From a checkpoint of a small transformer trained on Wikipedia.
Size: width 192, vocabulary 2048.
Each number is 128 + 24 x the weight over its row's rms, rounded and kept within 0 to 255. Layers, rows and columns count from 0. Numbers have three digits each. The size before them is the row's rms in percent of the matrix's.

# layer 5 attention query, 256x192, rms 0.109, rows 109-127, columns 0-191
089:156112096109117125128111106114154109111164165100096106133104110121108135103141103111113124084134104165106147156131179112140122111160155126115120140126100072148111107138171101136123170096152141145134155124080165111153097111103138099164107124087160113159141121115106155124068136156101129127123184123129103087141113114165163159129123098152120136123149089136142152108129155145147119116146131151129129121111115112124129119116121182105097163119168157124111154090116143156122090127128160105101139108147140087166130182109149105144154093146135084162151152088114141107110135086098146127
088:111120087143105133154118143166141124121134149174113138120075148143116127101161156143149168103149108111157134093091128131120109111127119150113133095087133136156168128094155128167150125113135114129144132126154126105143155146135169127162126089120064107133131125136112173078130144123106156125171088120153067161162125110140167132150080147161120129126125111142087112135128143149127153142085209124124145136117115134132141115106090166133100149165113127126139149121117135161136109131136154085117147146129119148126100148151139134072149122173143115120092125098145125109164097187131134119
098:077157162111129129147158047112122170109157125120141164136136116114085121119121119165152144165144124136130182186103144127166130136104107134121120114133127121094099119152145140126151095168169099161130115127124143155147124115134158145149100140159149146131118178129123146117070109125112157136122153127166133066167149126159123122146114123143111119111126093146124113148146114102104122146142105074146112131121127155142131137082096126168114142127153147122107140108141134134113192121107115148115105105125104110102151138120078078101110140116116145146134128165072157127118166165097111144
089:119125096151156142131140103128159136103106116126172158149122133117164147164138126155164138162130166110097137119171115111175110104117151158091118111119118117136087146174144130131115127130125104131143110127105129121159135152113181134163100105111121127154137088136081090133112114131102176156141142126159105140120141119130123156101132151109115113120107151208137115140109108135138096097159110133152141125118152104100148130109186122160116109112152116120154147115140101172100169156150128147105184132103148151118095102143128091134118147131144159095136179085115110178194129133153118116
095:171139150154117138148170122142130135085097083158176115090113138133080116131099170120113095131112123124123144112079165154131104136069125163220091168145128109135119116134128128122100141083121100093164112133104118106156156158116117122082126154144174124120139132138107136108137131124112158154108135133145111109163097147141125099127130112094137131087119129108143129095137144162177098112123163146158127098096109111110142107129137123153101174112140138112140111132116112140122153137149159101141111187091108126128133130164123110126118089082147125090133144153117149144139146134097100119
085:106079156142109105115139133119079132174112098146118108135127098129117102127101124118122158132154094107151130110135162087121133176124109136095151115141132152133097119121108129121145133126090112134117165157107143113104143169164103113084155119127120105108116151109134169149119097152134172119132127090134148106172109153171103116143108105138132167121157117070091103127123155130209147150108131155131189151165128106145158129125137175129103154160108124154169105106117150108107116133149127118178103144124132120121074111143138127132158096112117130126122101154156183093162130121145148125
096:079172085100140174126116110148150102128185160129109127175125136118089141207091115097144124144104104120086140102150093109108115090122167161124135180154105116144164112104129132135163113153141158135137120085106137116143108167121145082118106128139146148131164118093122121135112134169085094131162140158156123113162129134122139136098146144127082117130086129128174170137123112121138142118123130128089115121138098123105107124118096123164115150115136122099115109077152103137149114117091144105167105109138121136121122124136149142136159112175129110120101145142139166163125144101096148152
103:162124114139136110125120138145102105145115115108118129118136155148101184147155161169131153104140118105142107102166094148140074112121151107112130131121095171120125168136180092143118088114158161147106110111109093120091180153090145139114119138070143143177158110151105158121150145112107103162091115096135153121154115105120180154161113141168156164091139124122122125097174118133124123171099152134169164106106116129114097122151147104153156123160147144166130128119179103122109148132141107112118131097093088102142127167135147143137111114126121128123109116155102117165123150136098124108
099:142137119124132110156106106096171128079083130103134146129136103150090186114123140105109128155119150137092111148085111140101088110142191135184129104142140182151133122155106143128164084121165108149132132130135126134156162124124126104136092126158089133122124172122124149162120159113130124121136119115096121129132142141122172126145147142110107136139148129086128134132154135139077154115068120150111135109143085123096151155152104118112148128144109133080119136129098111130149176159124132118089117119191186124111093124105142147123139131113139154124128140099164113108107099104141091190
097:093089144118121181151122147123100103085149089153124137192133128132088136097074103144101122108107150107160145120107143113135118120148156122100122099136182103153118104140141140140111108110163179145106116128097148133147090163182121129144109114094159157129113151155155165122134094140133145106148144146128152112172115153110170162114127080127138175122140130099120156170139163138145114138100105162119117152128159116143135149118106154139130149134130096152128131131107140133159145108156124137120178168095086103118120128130110099190119120123119141132135158173129118115166117081128096132
095:090168121123132165072131093078136120125142148129149166135126133140160158109138141107143102136135160143107103146110155152166100119102099090148140167169175150102153180106167147146111159168142102077141100123091148110167125144100108166156096095161126138142128142168144117128136067152162121131134131135122164134123124140137148138149145116131141128125128154127142123104139136109147156123109165129125163129113143075130154123102118181113125094102103073128125111157092115117120118122149183127151139088134154158108115147108151145119141154118145092104165146157110130143157144112131163125
094:127155143150091120105112183122092168151107145120117145150109102119134134075117087119119156139117129147097125131154099087123126161135176136148115097146095141090122120093113129130086131110119176092092109109172132128161130143147141121108140100152148105125125134107120106121078101107128057110118164197125100088154148168147095115153104172157124168106088155178131137114112159107151160097125140130107116088155100133119129127140141113111144134123123109148135094132148154140154124145129148106131131101154082132152162141087149127075136136103101123105131115132134113108129122107132122099
101:118155123113132125130117175138173122109139114155147110149141120134135097160091139115173112147112146115120125120153175178158129158157152145121113099140077137137120122114117072174110122103091091138144107149102119104108095171146144156168142129100154173123150124121164110111086156107143094100172104162144102121139116129155119126137122138126135114095162100180108151135161120132124118160146155112144132103094125117123138131134115122117156140119102086143104114161121145117142163139120154118134195164114132136152106157164137174095107156104162117140098124123157101152122164196122131131
101:155129125120141140165132147136152133143163144137116143146117066158110147118138122100144138121074103147137109085121131114146092132144136123088134117077099118134106150141109097114135124115075134133173136135157146162119122109134130158147134138121133162123083133098148142149121119161116133128116094152157144149165147093139124118134124151094167154125144103169157092126127113075178090073162140113147117111120153119108111154137158119145113140142109139117171094119135154122138158089144163173169114155137117126079166096122133163081088116138100087163101122123154092148177119148111139132
099:135101117116139166145152153171125118124142144092105136122098086120147150138154113148127112142130133155150119116116127132134105141124170153125071106158104142107092144099147143162146135148104122116124136142140129077105110106079132100141110079118127127163114153169175154097140152122158134135087131124172128151139145115134084124124149163097100110107106138120108092162086129138165119134134144135070127127134111128166138133181116121136116099107114111149104121129118130181130189157122098166128144150067117143126155156115120117144149119144115087110120137096167171109100201116129138104
093:139146118117157119142132137103135175109095157130138117141109160134133124156118103098119112173127161105149091143144122122107093133125155132190139100096138113123120146094125147125123142114144173199134079105120115138140178093149115123080165091088117078148144106096158118144108113140117108113104122128135147128186129134148135081136090110149162146115157133126162124141105102103108126126081119135129147167154131134078108163103113174126131103122148116151119130146156094159147143117103101129136118156121162104118096153109093120092127091127106105109122165083152156157135156138105114150
104:135141126140112144107166144108123125113141090121162150131106114090131114107095179148132115118150078097138144173120149168146154125149161115158092127176104163129123093120134170133151111115121141100072132148145113166130103085129077158140152164105145103130158158140088141082108114106144131101146118106169126137129164170116139164140118129099096121151148110158138127100200165107131134136121117126107141095158115107137131122097141119109141110096128123140111149118128110095125099109156177131194074152130126106156133117095137109087142130146130147152169164133130115117136135099125128142
100:113208104115144102134178116144117101136123105160116105174141101092079092147086114168153143166130119089145159155155164098121144155144145115164117186129102130102100115117099146158124174138114115141081126127128159098145140130144137147138140120144176120134135119131145144164133126134148150152084086116156100159148120131154130150117098136154145153156144136114159166120125176141106140113146117124158099105114098142113143169154123138166113107124100132109142100164110121112128116090144156108148163122148126144074127151154154140123125154142131125108105105120135145158140110109192129134
107:102164109118061131137149107180132120119136087117081120144103141068107126112095134089161160111088177148128131137118128142127132107140094085140117098122116188112113139142181115086126172119120129129166157143117100186080104157142109092120138092110107146112148119118131118154154132148142120120101109122154117174100118145157133139127134167140138101097116143162140155162129100140134144128105132117151124113142140162101117118121105166146123147149141112112111157126147179140126078109161133145146114110136127143129123131146124091101160119150113180088173130156140108152153120125162118131
# layer 5 attention key, 256x192, rms 0.115, rows 109-127, columns 0-191
095:108084146184144137138112107131111088137078148098131104123145132090117111132161147084127165148144157078142130146105088106135127138110118132102169120144138159110151106115097109132124163093113151126159099169130075111117125144123179084138159118089136134089158097123143164162131140165095118144083109097106155147110126101146106128145150139115119145137131146127099133129125110158098110129121108153121128136147154135122155102107100101130096128177189151135151114180142150143142121156127067131114139132117139147155142102159115120121109118098091140110145167125131139096150176142163108136
100:128155109118095109150119138138122129108144130132076094128108119127164167091134130107165141113113165131145145140137085162148109109148115130138160123136127093129150132120105162124143125122124111092158104119132130125117122075127126147132185138167177153112153132168100181128168127126137111134146119145142094090151131137144102142111114124115093097078122125184147168083100104121118124148129106136167139132124100170117143140152144156140126110107147101133171124146157143088153176138119135138079099118112068124065116147107173138175110108138150123134099134140080137161120159134132122158
100:114140093109124152173125129106124166131114155129140125099083145101081176129124112124082132097124147150142129090156106139140104132133101139139139121109139128166147097109090113150122152092144130122085130152203120138116128166115156121111133139123132171144098190091148118139147113118069106110100128138110140135147116143128131124125121139114168134085159120135101101157138124203127091142076153161185123133111156121116107146114138128120144141143122096185115108102115161092105097109132130130110131098131131156147134116185148107141123103135146069131136126124121117121108135121166113092
101:136079107135128111129108131112080136152134096152096127177140090104082123146129153116165132172118163145111128136156141102125092128132104128143116090153120130115134155119100103145145153133086094132132144128134076175167117137086149103136129104104153095115158084096133112127176139151153149078107136101140111131122131095102124131132093125130149142144108137114143086110149128137148150097135120123150157121188177149122125096110160098136118148162131135114094098115141108186147091100136090141122120129143130089124077138107097131163109101141147152077108120145115162109146117162144105148
097:095120148116141104109104126124111105149089135164137084123151131140129118117139126140140114118155106151111135074114106124173131159119153104153169131104153130085109135123143153097142186129121143100095095142106082158118118145095169129166161156079111140133113139135091117109136140150127160158084139068143141145127147099153149072115096164117122132118124132122122127136138096122130130140103172110137116155125143132176144066135135115139118114145130127165170131123127143118131088099116158117112086109095138074124104100142137139097126127158116139171150111113101164150084092116148101178
126:122112151134168137112109099100161129139139135125124123097128122117148135074129098114128161168129162100111109130125175113125149138073126123143147123133163124110127160126148135081111129136121091119142115138081115121153092120101134091156102097088160104118092118124120146145153115159133104149132081095143159173082157118142134114139128133098127140143111161116163107128107111118139127127127059131152131095150139100102156075152168129152110175147165164120138134150141159160134123111128081169160131098135151107104176149145073101135109118135100113094138141131144128150138091124129164176
095:111116130151136096128072140112164102114121131133130129109103097145102160097104122092118113141122168142145119143122119097135088149132139108120119156127114107123157066136103137127131151150146091134141094158126162147152126136117136128123145102151132063132135063090152159132111121122122105116131124039113110112123120136163113089113131126118115139137123158097079089135143141128131072092161081152119158178130130148161118130140134093133195140149115143149129139190090142112146117134136110123154161106126121167150096104130138131149127121112140146106141127109144131081091146157125110160
100:159056126153089100128066151107134118129141150162141121141109175110151160098137139135140115103113074140123149110110177141111162093119118181146128115113138109102120115127129159125168158154147187158109115083132123133114140133143150117142131076137168117104129085085138095181146135120136139123118119151110131110106115093134085111140137142156120122089120144110161143110100137144110126127126101136156140151110119143096134150141127085075108105100105147141112118118144116148158125135146195143151117166101127130079134135104104067107121156118144149116134134137160151117122141132100129149
091:122106117122118151158135146120162080157118175124164127165127135099103092167147109162115156084099170148129161163125144115121135111134121129119158188134203142112129125144154151136129184140140139120083127145091109108048115090147126120135157100136145107128113113163162122140160139118115152118153130152167091134094141124128125133097122117111125096159091146131146151096091136142144157138156095146117151101113131130156113098119137106126124129109091143102148109114121128103102147129118091105146091106157131109135097133111143149128112138127167121119080092116112139070121154165098137123
090:108113146119140111124163137113127109131168136110129115118081179120170130150139153125093099165159092129140107137104124126113128155122142130099119138140105088134146125186128124143097139081126118093125144114152107105071118122059168131131142115122153114142126136106098131107140114133133144156131163117158088155145122091110118131093155174110128115123130150143140095108134102159139063128165132149139157143125107095067128162089115141112138102118093136171139135123134152160111122113183144119137134118123089111160155118100164141182120159111130097077116123126135103099157160139162151134
104:093110144155119148107136117137106122114141128082175118116150127138127096077135115151120129101107111148153157116155107148126119139157126101146096093146130136133141139124089121136157094131102104123128147133149090137151122103124122140141113133122143168173139098133093099127124116107101145159115078072132133129152153119148160102112154134040111134136143085120112107147125096165166122190120140127120153129175071100131137140122169088147140117126127120106116156112146143145112146194144128142123090120074098124115142110171153146089153149114169111146143097099124141126124116135137136077
090:128148131152122129138202112164154130144121103150121132113131125128161126103140148100123129136107116119134094124113130093125144106091112126112096200098110194152123106108127106140145139160109111134145151179171127118122116132149126137157110140099130096117116137134105130132114123115138083144103108116117133136153160124139164152120149105072168121132128148118132157114144124136136119095125116173155129121099163129119121129105129141085111109141105121141095163186089126090143104157131115128121092164167184090146105120142112148114129104119122167132164168145079119170145113156103204127
095:154105150166104098147132153125130144151150109104153111099101134138117113125142146119146143152141162194124146132095162103148119152121132099126138162160101117127134113120094102089152167064122139135125135162140096086140142145116126122145103138149136124086084079136145075102092140195120116131117151160128134127072105109149142105176095163091117124114139120086164129137129112132129099155119113161127162115197164156102127098126133111129102163149103118112144150174134144139135137149124115132139111118107114098134097123104110121156140121161126115138093149146130146168165101127138143088
095:147112142103080097090136129093139113156075076154105124151091116114144161148112137117141142148121119142105130144128144094129152134122097138139072107182120106140155113109121094129130149118117122158170125130121153150091110154157153111135163123149158131161134137155161112128129114094112120107149141133160132126100120141151142147091113146139155081087128132091108131105100120140126116095146109120147099142148125099118120119158113101142121156148121142093120148122139138079134111131132153093177120105093127078194113135139185131100172086121093158089136118161086152117087115115170133112
094:100152170147065128129113130144134108144117117141162124110178137136120132099150112130159134111142130143118108106115121133131138135135102116118133093164145160154153168127162133150076164124104122162173184100117090128054131123163128097134121123113120110111141125174132131083117161125134137112130166094112150127099155094140120112150134103076115105142133123147145141137104144117103100118134123074107114179169117102117152143118094121116116097151165100107142130137176119153093162143131106133097136152170127104129167099099133138136166118137123074097124101088129107139111174122145115145
096:138150141120111127150098112126070125160177098175128143129107166146132114139181136122134151131109124126131167119111140131159154110111156142108103125124124117102093108126115168159111094129149135164135157126164119109129146115137146126174117102116136146148135088158166130096129101104125103153171106113120096127122127130135124136115110128117141158136064198152118145125168146094120096111078128122084145143117115150123127136129119141145127139134110152135110086096143121146150093159086126092115103127186153131187121117163149120117142129134148151139163193101107153105112105066121152123
097:135096103118122102139111171135129101157101115163158132136119106134133086103140104148136154106143169139136140141133169119150136129124126164139175136094115145129128104126117094153088164099084116111093108112136155083159170148097125092114129141094124161101091138110115092152157110120136098141116151096090180155096154126161124147098133154124088131133125155156151147125144105088145110132137127159164138101145131116084067171120113111096145138121127144108121139114073115120113137158120134147101130112120118147128153122112119139084098052095136135168139126107085127122171144133154144103
104:141145129124110097147146141115130103102136141188133094102127121139095158157145143168135109142135144141148079118139143124100116141127145131139127104114102150117140100163126151158110114148099109055104102114179175146164131099169124115019115132112152131085121114150157124110101151122144148114156112139165127151139143141137165115129131141116102124104081158134143135122146145128137084155121106134152157147142124121135109091136148149114101120117153130156159144126116157172106093104144130102147098164092133135134159151114146151178145152133093130131166147153135148093149093095126129106
102:118114120133141157092098146129139101127154152143110155127123125160132105097137105101094123138126126103107173088153195166135132126141124142082094167084091120149090146127133115165113102138114182127105131087111108136084129117125104155138146143147121106099122148157154188138129158134129166102123102082133121103105132127182137137138161126079121147132134119152129127147132114135125121161131100126161156124118108123163160171134107139153098163143105177139142092158126124079190111099110118108135133125108118096110141147123113181117067130098136124127111142145140109092121131143150113100
# layer 5 attention value, 256x192, rms 0.119, rows 64-81, columns 0-191
103:115113134108104136119155135131107129139150103184075151135089133126132166150121113102147169127157121149154106132149137091123180117084127154133167075104115126133134149150137137137175121131157156147126138120110131096113155094127091102119132089138119176137145135161137146106153181137100199108105180137142123161136137121112095140149156116159149129189115144165144132130124148098107131128126121110097124108158112109101152079140163131135140115171163115149087105101149130110167108115140119165129154137155128127137158144120124097159134129095132118127181119112156163180120130147143130137
105:141082142162133159124112137140122148144124150152128102135114048103134101116158130124100159132123118094115074111157115143141113169157149090122137169134107138110130105100118117111123109132097136089116135143126148121122070187150104134094112130161144097154104123120155156111130152145128161159150105105121137141153120130149134093143095139127102144151131132121175155109134157075161138112157182127147154134144104146123154153123106152129128097099138110161176159094133107127148121096100106117101122104111175115132144137067148148109165154104162101098109127153112162148118140163154115116
098:147123080144141146083133128117124160122123164125128122128147091169141132153080130143115102144125156106099122107103129114118130115125115144121138090155131169144174173104131111144127143149132151056112106086120126082147135155148150158110094149140141124139099133150127108142133124106137107124176114134155143141151154136111118133102141132149121130103138179088142117136125130090186170163086129132134146123111094101113123141147137166150164116105131127098111162110137161125139166108095085151143146125159123085143134112122082096157090075128116127161173124146092122136125087144133064129
100:157115113143121108123121103127111101134132149106149102139141145161135161172155102133124106145110111137105133116130105144101093100133121119124141117112166145122153100127196134143163107126125144119108157095166114128141084119082133103158131107156089143128088096185163099121134080091090158143117099112139134098122150176139138129108100109094158092116132138133183126184153095141111121139099116121118120160110140109116134062115117127126084110179140146152132123079160127101126114143141110108116137121124102085128089079132114134169132106155140117102154093128134127160158125152122147093
113:121128128162135119104092132140102127128138100115131108115128172154136102074126138075155139165109172125156181163141124188099168134125102134166132113152108121112109119125125144167103181153117153144144126141103095165115099179155124111109132063105110106103143124103141146130147109117142101132104136135133161099131135119125154094116121163120123118097104126159141112169127105129144110112155139102109135136144146113120100113110115159096140154120163183177107128108160132136132123104138114126130073105151145156116127123134125068149150134133058128130154125117130154141137071118121088098
106:089142143114153138098139139159170086143123098136118127137159173095112168092107116113156156133150163142122198144147105144134155138135098132132127148116119091136089158140161118146145141140146098148135122121131112143084149078128172105147162133123109068120121136140116158117154104106152161153156181145107093153121115139106124151170153153089108128121118086137160157143133169158109091148123153129106138160145150151124142093171126151138154133141122123120122116141177145116095128103151102164139111099132107112115069090120119132171131152137142123150153128104113154149087158119123156124
110:146102122100140146134137141135112138141094146150145120137081130154162125124140110102158176127130154144165118173147144158139139111150161139152130134132116116101151125114109106102166126108115105109127110177142136109114133139088117109131177134119097111155151132123179125148178167115143118133162111103139128089158115117154123136151122164107116129088148165120129131087112170137108131150115127113177141139106115152126121096157170143145163133167110153114173104180090142167112136141128098160057170145158125165154134114122146129129106169136106104119128112117139119094064108112090168138
122:141128102122149117157089151151141141161124087122162099108105136166121161098165150114125157102145136150120117136119133128122138074120144133127151092129094108122087110091179130175154120107106145154100138079106077146114144113161149130108144099070108052161097140150086104101146146116107146114095121110140176122182137135139115130152131110090114145106092099127130102216114130146072128133123100145109128123139123153106098143106122132102120156128140097119110107130134125154142135099111145133137116096130139135109142147157098119097128136137085138119154130130108158161132119135138147120
112:105139113169141081150129145157110112101151132163116111137077118078114101147136112142078143099144133137114107133129054103137104141133135171126117132152146121094107119116109076153133137099161146136117095143102154125151153099080123106101112125163131136110148130126172131177165127094146086132166125131154132124124112066147145146126121143119080153135122145145145089121099089118139130112118144128154125110118118104113121147138145119095153128137132113133136138088145153132087100106153159101162111071065108100089114154105116147138109149155146140141134146115146149112087149103135099167
095:118139131128124109160132126153116135096160093189098122170128148104104147136107116129127141114150133116143142156131144059103142075092144128111143069101121130143114142122137115152124125103138160155142114093133126106122142140103104072096150091153165134166154161117126135127149120137123154128134172155159161125092123092142123131139154112130133111139089105134162122104088126125121143111133120112137168121123174144091112126175126109092081089102165086121178130140156150124074137095139113116124121138165130125095067151118144090146131124113148119152142097155121141117153171158113125095
105:155132172127138145094131105111183106115091159088116125135116128144163120148110102169136158099145122094103164132135097122142104085138160077103120134124160144172168073103092141077108099127087104134145133108147158122168096117147119116107139133146132130110101169135148139101086095129117126118147171129101157140120153144112149139122127140100135120119154107130098092157128098115146128104083118167078137119138113092118142141113098126109146155100132126112164097157103139125128129158148163116148109130164152133150144104106135141145119155123125149142126142078198131123174124119131174112
118:119063130126137107092150108122150115138107174150144114132161066126144133144143149122130112090126132112154147119122160122114079119112138111119163104117143110122127114174096136092154116139087118124117120152151132091139120100162090123144119110121134145130133122136107155152142118166140090109155136145168087100125179143131141108106089117138146081170158105103102119182112094130093131141085118187130145159138153131134117145142170137120190141155099143158127110166165143156110119117099132076121124131102127126119150121118178140163100094138102113131102149166135115107153133092144148121
111:143142157160108100111059098178154140163129122086144157150107135091119121125127134136150167108135166092158117150185115169125160123144104114135139127092121149076123112125110112142092120084076106138138133111078089118138142122139134154150154144086130117114123130110152095108199161124143129083161132119107173139124128099112137142153111134145136121148137121085151141151161099137124133150145142121144122138142150119129160153102130141146103146151135122130140118094134120109117162108108126154147138119079121123153111156169142096143103121089171175122135138165157102142127162081121119106
099:110172094104132145122146085110135105127121116134118105114131150126112107129151173141107115100110106130110135119117151101142125088150199167155136154160139176117200106142134126154156083108118138095127128167114121073153107122140144111169142124127070106122135118137122167167130108106076092124107121118119129153144166135145130164102130124135137134120131137135120146132156157141093139116105150144093121148107149123142156139116169156144164104083141123147132105137081085128149123135125149125126122096098118109137121125125133113154157090103156082193094134105128174169089134122115137159
117:108095140157130153142163133112164133120121136133148132149133153162115118110135097137080139136133114089133115161127144095157155194159098136094092157089146102158066111163136092126106094112109094119085145161142202135128102131086191132155120120154124146142117163115118138146117134117084168133139131123123122132101080120136146133105127103109166119114116129076140133067127157131173105137162128150120159130111091113095117131148098124149131127120109104126143130141092128121146130099134119113136157102104117124129110120154128136149144160136121135121148131130102101116186175102127135178
106:133125152114173097119108119104161166119135081130160151127156092136090169120132175151122120158084124076110107150082091140083110108130132151110127124126184107137161092127084130072145128115129132168141135107117184130128139087158129135117122179132148143146202139157101112118155123154123125135129106156108097077104116124114136116119100117146142108145138153135141133109107129179125135147173127130160148110130132101135135157127111129130120121121146103108193135148142093152178156154088165124113123125098133125102122113107134101145138120135111139117122143125154163106150127091142098141
101:095144105133105123150098165151154157110089111151116117185099118129145124126131103141176119171136158150112114117127119175133140133129148164128180110107078123109142123127096122090078120116144153135155118122149102138103137140128148104135122123116162142094136097120108130145144095099187126145109136120135148141099153125096124088134100103139084119081133147119179098140129134090105174121147120104134155147179162157092097121135147116136121088141085133113138109162113146106143098127081115125098156126095108111096168169119089154120137108093117142167137104112101138137097137116115148163
117:123154162109147106161115136153156116149164104105138096124128162119154107099118097121176131145091139174107155106124138183122177114140142097106115124130132118155110121117145157132109135146146109112146114184082123178117102082129142117124130081146128113131135102103127115148135128164139134117088096163125137083128172141126127111133138139109098126117125104122171133140113137131079140126104113112127115146110146153099105070120138120154142121123126118120127166106146112137126159081133106151199164108107139146102125169158112140117175138133147147141179100123183087155115176136124101108
# layer 5 attention output (transposed), 256x192, rms 0.111, rows 64-80, columns 0-191
100:091116148112112096100133104170159057150127149130102086153138144133132124156166165139130127139107100105159099152163112117132112127127118108145135137141119152102141133107105191099096095148169097109067115095149135128110079132121108131108085082181126096121158107134105122113112147117163140164136133141109121139134145130118127149140144167087119149110164138080122145148124134142098164093146115105108091135091169128158113126141114141155129171153154125157137130175124118125152103114125160149154160133115114129085169122104113085108086128120109131084127145119127144140138103150116114102
098:118165168146131106144131127117122146140177152132167126078112105082119074138103158119111091155143146093120131140129150132151132149124139146155134143155117131136093106128124105090111147129102136124096144122139144139120174125072093123125127106128116153145108114093153139098123221147078046131105118100129143162127111107143098080141151083123139125159124123129127166124163106159136115119097118141102121126137145141169115109152111104116104107153122140173169132145160133178129108134136136131141128106147161121109166150156145115170134140136130163134155138099101136164114116160125138140
098:136141092104122132164108139122145175096114138152133062126099144116145108121123147117134139162159175115145155098117128143131150104125112119130100086126119116159147119127098123143123129171124106091115133123120156113108122160126141136112111150109173162164139137113105134123101116135064158184133116110114066117151115094117109158142102112140118080142150104115101143104135147114093115114085127087095180167103167095108156124155158171150165129155126096129099120120118091118130149109095135094122142140164125089124100117165132090135135138122124168077121135101118105139099084121118120141
099:154143122158137114077176115107129102107128128114166113173133141125091113158169178122147166108109162096118103121140117144135113097119116129084155113117128120141129138125110139131158149190134175122129121129159139146131094117125103096115152133152163127111129113120155126148158090125127184064110137121118119143074117109108089149137098117146132116152106121131092126112172153106154164099116136110119142118148178153139096130120143168116115147118123104140162122121181160114123092106113156094114108078150106117116145152129137101117152144118193160171144128125132128107114170108150109156
103:101131162127111117146139106146107134100151145139107144113122147117131117131078118129151121089131156141166093139121198122109196147128129115132156157157163138165132104123098103149144096128120120126136118134123096157135107118110098147067113143124126151077121135109135148142186096089125122139164136139109141131110142169084132141109124142164162138137091157057159137137110161119108099183122160114124118085133132154104128104127149110132137128144117134098102082143179111144133072103146147135143143160151114121127115090099102075098133153138132170145142135140120108116156133102137109134
102:174130171131117153073094096098118119128129165095155138116150169130113154129118124185143122107120122114099099116158160154101146135115143134143119141135110088113115182120096155148116115104116138098144175092097160129122099110122128146114124086151142129055129123119124112102133113093128116141145121115117090166149161184134085172137145149109152121102141106167139108108114124147144129165144148103147107148153131161140111167161150129126120106153127116097147171160118135084115168127129116111144119133118063112093141127128159125062141163118159123144119117127120106104157138123115136117
103:154144155115163113164126154169134117161135172131100115122154116156159140200138107136172116145136110132129104118157127122110121093110111129096083127075112127102150133082114192050130119136129128130174133146103130117172165108145123133154143148123136127141137117121138102140150146101127127133113126100163163150158149097126102142171126093088102155122117127132140114131087125143083100166129111124112097107135154111114120121113120082172138103135084093119119134149096164161136134140157112089139143117138111137058106132123143151114157113118171142121129111104105157104112131099136131114
108:149119144137138122087115090116157146119161143141083104132102122095146101155091140126144124083136117107148145094099132163137143096111086156143155114156100140108173135133136150124069087116122138087145089143132127137160048137111131137139135107124073103125096153101170121139119113147154077136153113128131109116133172128126112128113091137134108148117154163143107122143141136139113115128108102155085126059130133093101117130116139140146145155102105122118098109123161139131174131086088140162105145151140143158136173094140119133081108130145142100165169143153125090111129142148134130120
102:109115096085109123089136154169118137137130151139139167134149170142126160080133145162140118094134134114161146108151158134155120168179103096150130130138150111104067132099136143138147128140131129140107116180131137133138128120087101171110156133118163172157149118175140149135089128118092116149147120125166157135132147126094142080125147093162161133088119114131108133119120095120118085113122125107090129147125141172128121120168123167111118134116120144174147136103160115117177143121113094132105128191134147138133142153105160112153157112134102060142125107117153116117139184118129144110
093:111109122124115120060122090135149123123109162120122159107096146118113112097138135085104129122133126104148139126178159105112103166123097120138146112100100113115148153147159152133113133118159073167079118157145142107156104138149107117078162127138121099110117140119101178136114120157146152139168126104116109155112125138081127108135192099149150140058087117147098141149140096142130106140143148135107124122120173152098150142138104149139168142114134150130145196113151124102114120084119154164126123143107108167095106118110123173100119148153157124085127148124121120087136120135151128119
098:129101127080110130151152152090127138123128145108138168109165073156151095141120100127081140116081165157163157116179136102153148104093151129078114118126154156123167140142136149147150143138112149135134159109175140129129108180159162110160113122109087084101112136132167154146120131111075117115102136164146139161097107130152134126158132154110113123150139099119133110152179128140136117101120121141113140149160105120112143154126141132148142088115147176118137127093139122126097125099143145085143121094092130108150160131115170056164141163102134116151150116119138124133123130121163111103
108:136117119097162105123102130120126144172124084107126083089147105118107152099156180096106127102112168110137159098138119131124134136158142158129137153117116111123143074125167137124121138157127129149165141133152122120137090115156112094123140116129129134111145123094106127136164069153120125170133154122155160126122119148125138152132161147111096139139171167173168081150186082124166090153149140099127115112104132128165137133121114096147108100092127120163129115126108107121119118151145084105145097125119136109106057164143144089169138119115157147120115117163155112125080129131111176133
099:113112132062148126120106125094139126147181177135113094119116146103149122111134135093133133144130123129153105155116159144148125129116163099128128127132133141095149116108142115120136138116111127113101108081110160119142098077105114148109094133097090129123130159142159110122133121093140090105120124131139142083095127139085113096128139128126139143118197087162148120143116133071137149117138157141113092135114117128106147166087162155123123157098082118119129121194114179119103179129170143150107129164115148091138160101173133164137136155124153134103085104165110130132179132115114123141
094:140145146148131124168107115095122097080126111071129120148131136111170172129144134168134157117141110120148157146149126145141124141119104166152111126093193164109116165129127086102100110153180124156167149110067148110083107133120167110144147098137155128104138099170143144171130162155123167148130139113122121162149116104128140100129113134140163149144175135101104116163141123165132099172121150099106140124134150099118157111135109147134119127150129130153113111154111127161119144134128118134111153107129159137139087105143112115102108123142170114187180105117114114131094173127151123085
100:134113125091137152085159132106151136155177099132156173133083137141161112136133142136112141115089158111112129139109097173150134159090132110113091103130144122120134166089165119098137192137134090116139121119141154087074166143139110090104145107111116113159116153111103121150120140126097141131139127130108150087108145090166109094132094112116147127094125112133119100118123145134152138159136117131166135169129125109130142160152096104100160120142097110134108150112078119094131120136168137072140083139107103128108163146137148149093130051134091150135145145119134164157140124136113147103
105:161085120113073141149129181110128151107124150094121148130106141146174145157097121073145149109106094101157114133126135129108118122161117123163137142128139109105125133180156139068135158113134129130126180151144151121111130096119099122132177169140138130149105094164120137105081116133084134131120143114143133096152121086137078143121124176110092108134097125149164109118160113096148152093114105151143123117071155153140134125106093100118121146119081129112101117127160135136108106139145109144132126141083107161107126094115152145171152128154075125126116126138148085090119133153111126104
091:130136111137045102105127153078161174138148116142100096160100143126114105152099159131114119176108116128125126149108138132110122163102095133134115171105136093129120097143138199104143116138183141127146131130117115147123142145175120161135112119113086163148138152157172135117128141128138118144150141124121139150133125154132104123114189125140123087089089102114112131147100118121138128168126093108104120111101124142115145108107135183170125116140079099081136124103109122134169147125150109126132128084132123112151130129137100161101101170120158110090100135148148132151085142094157159134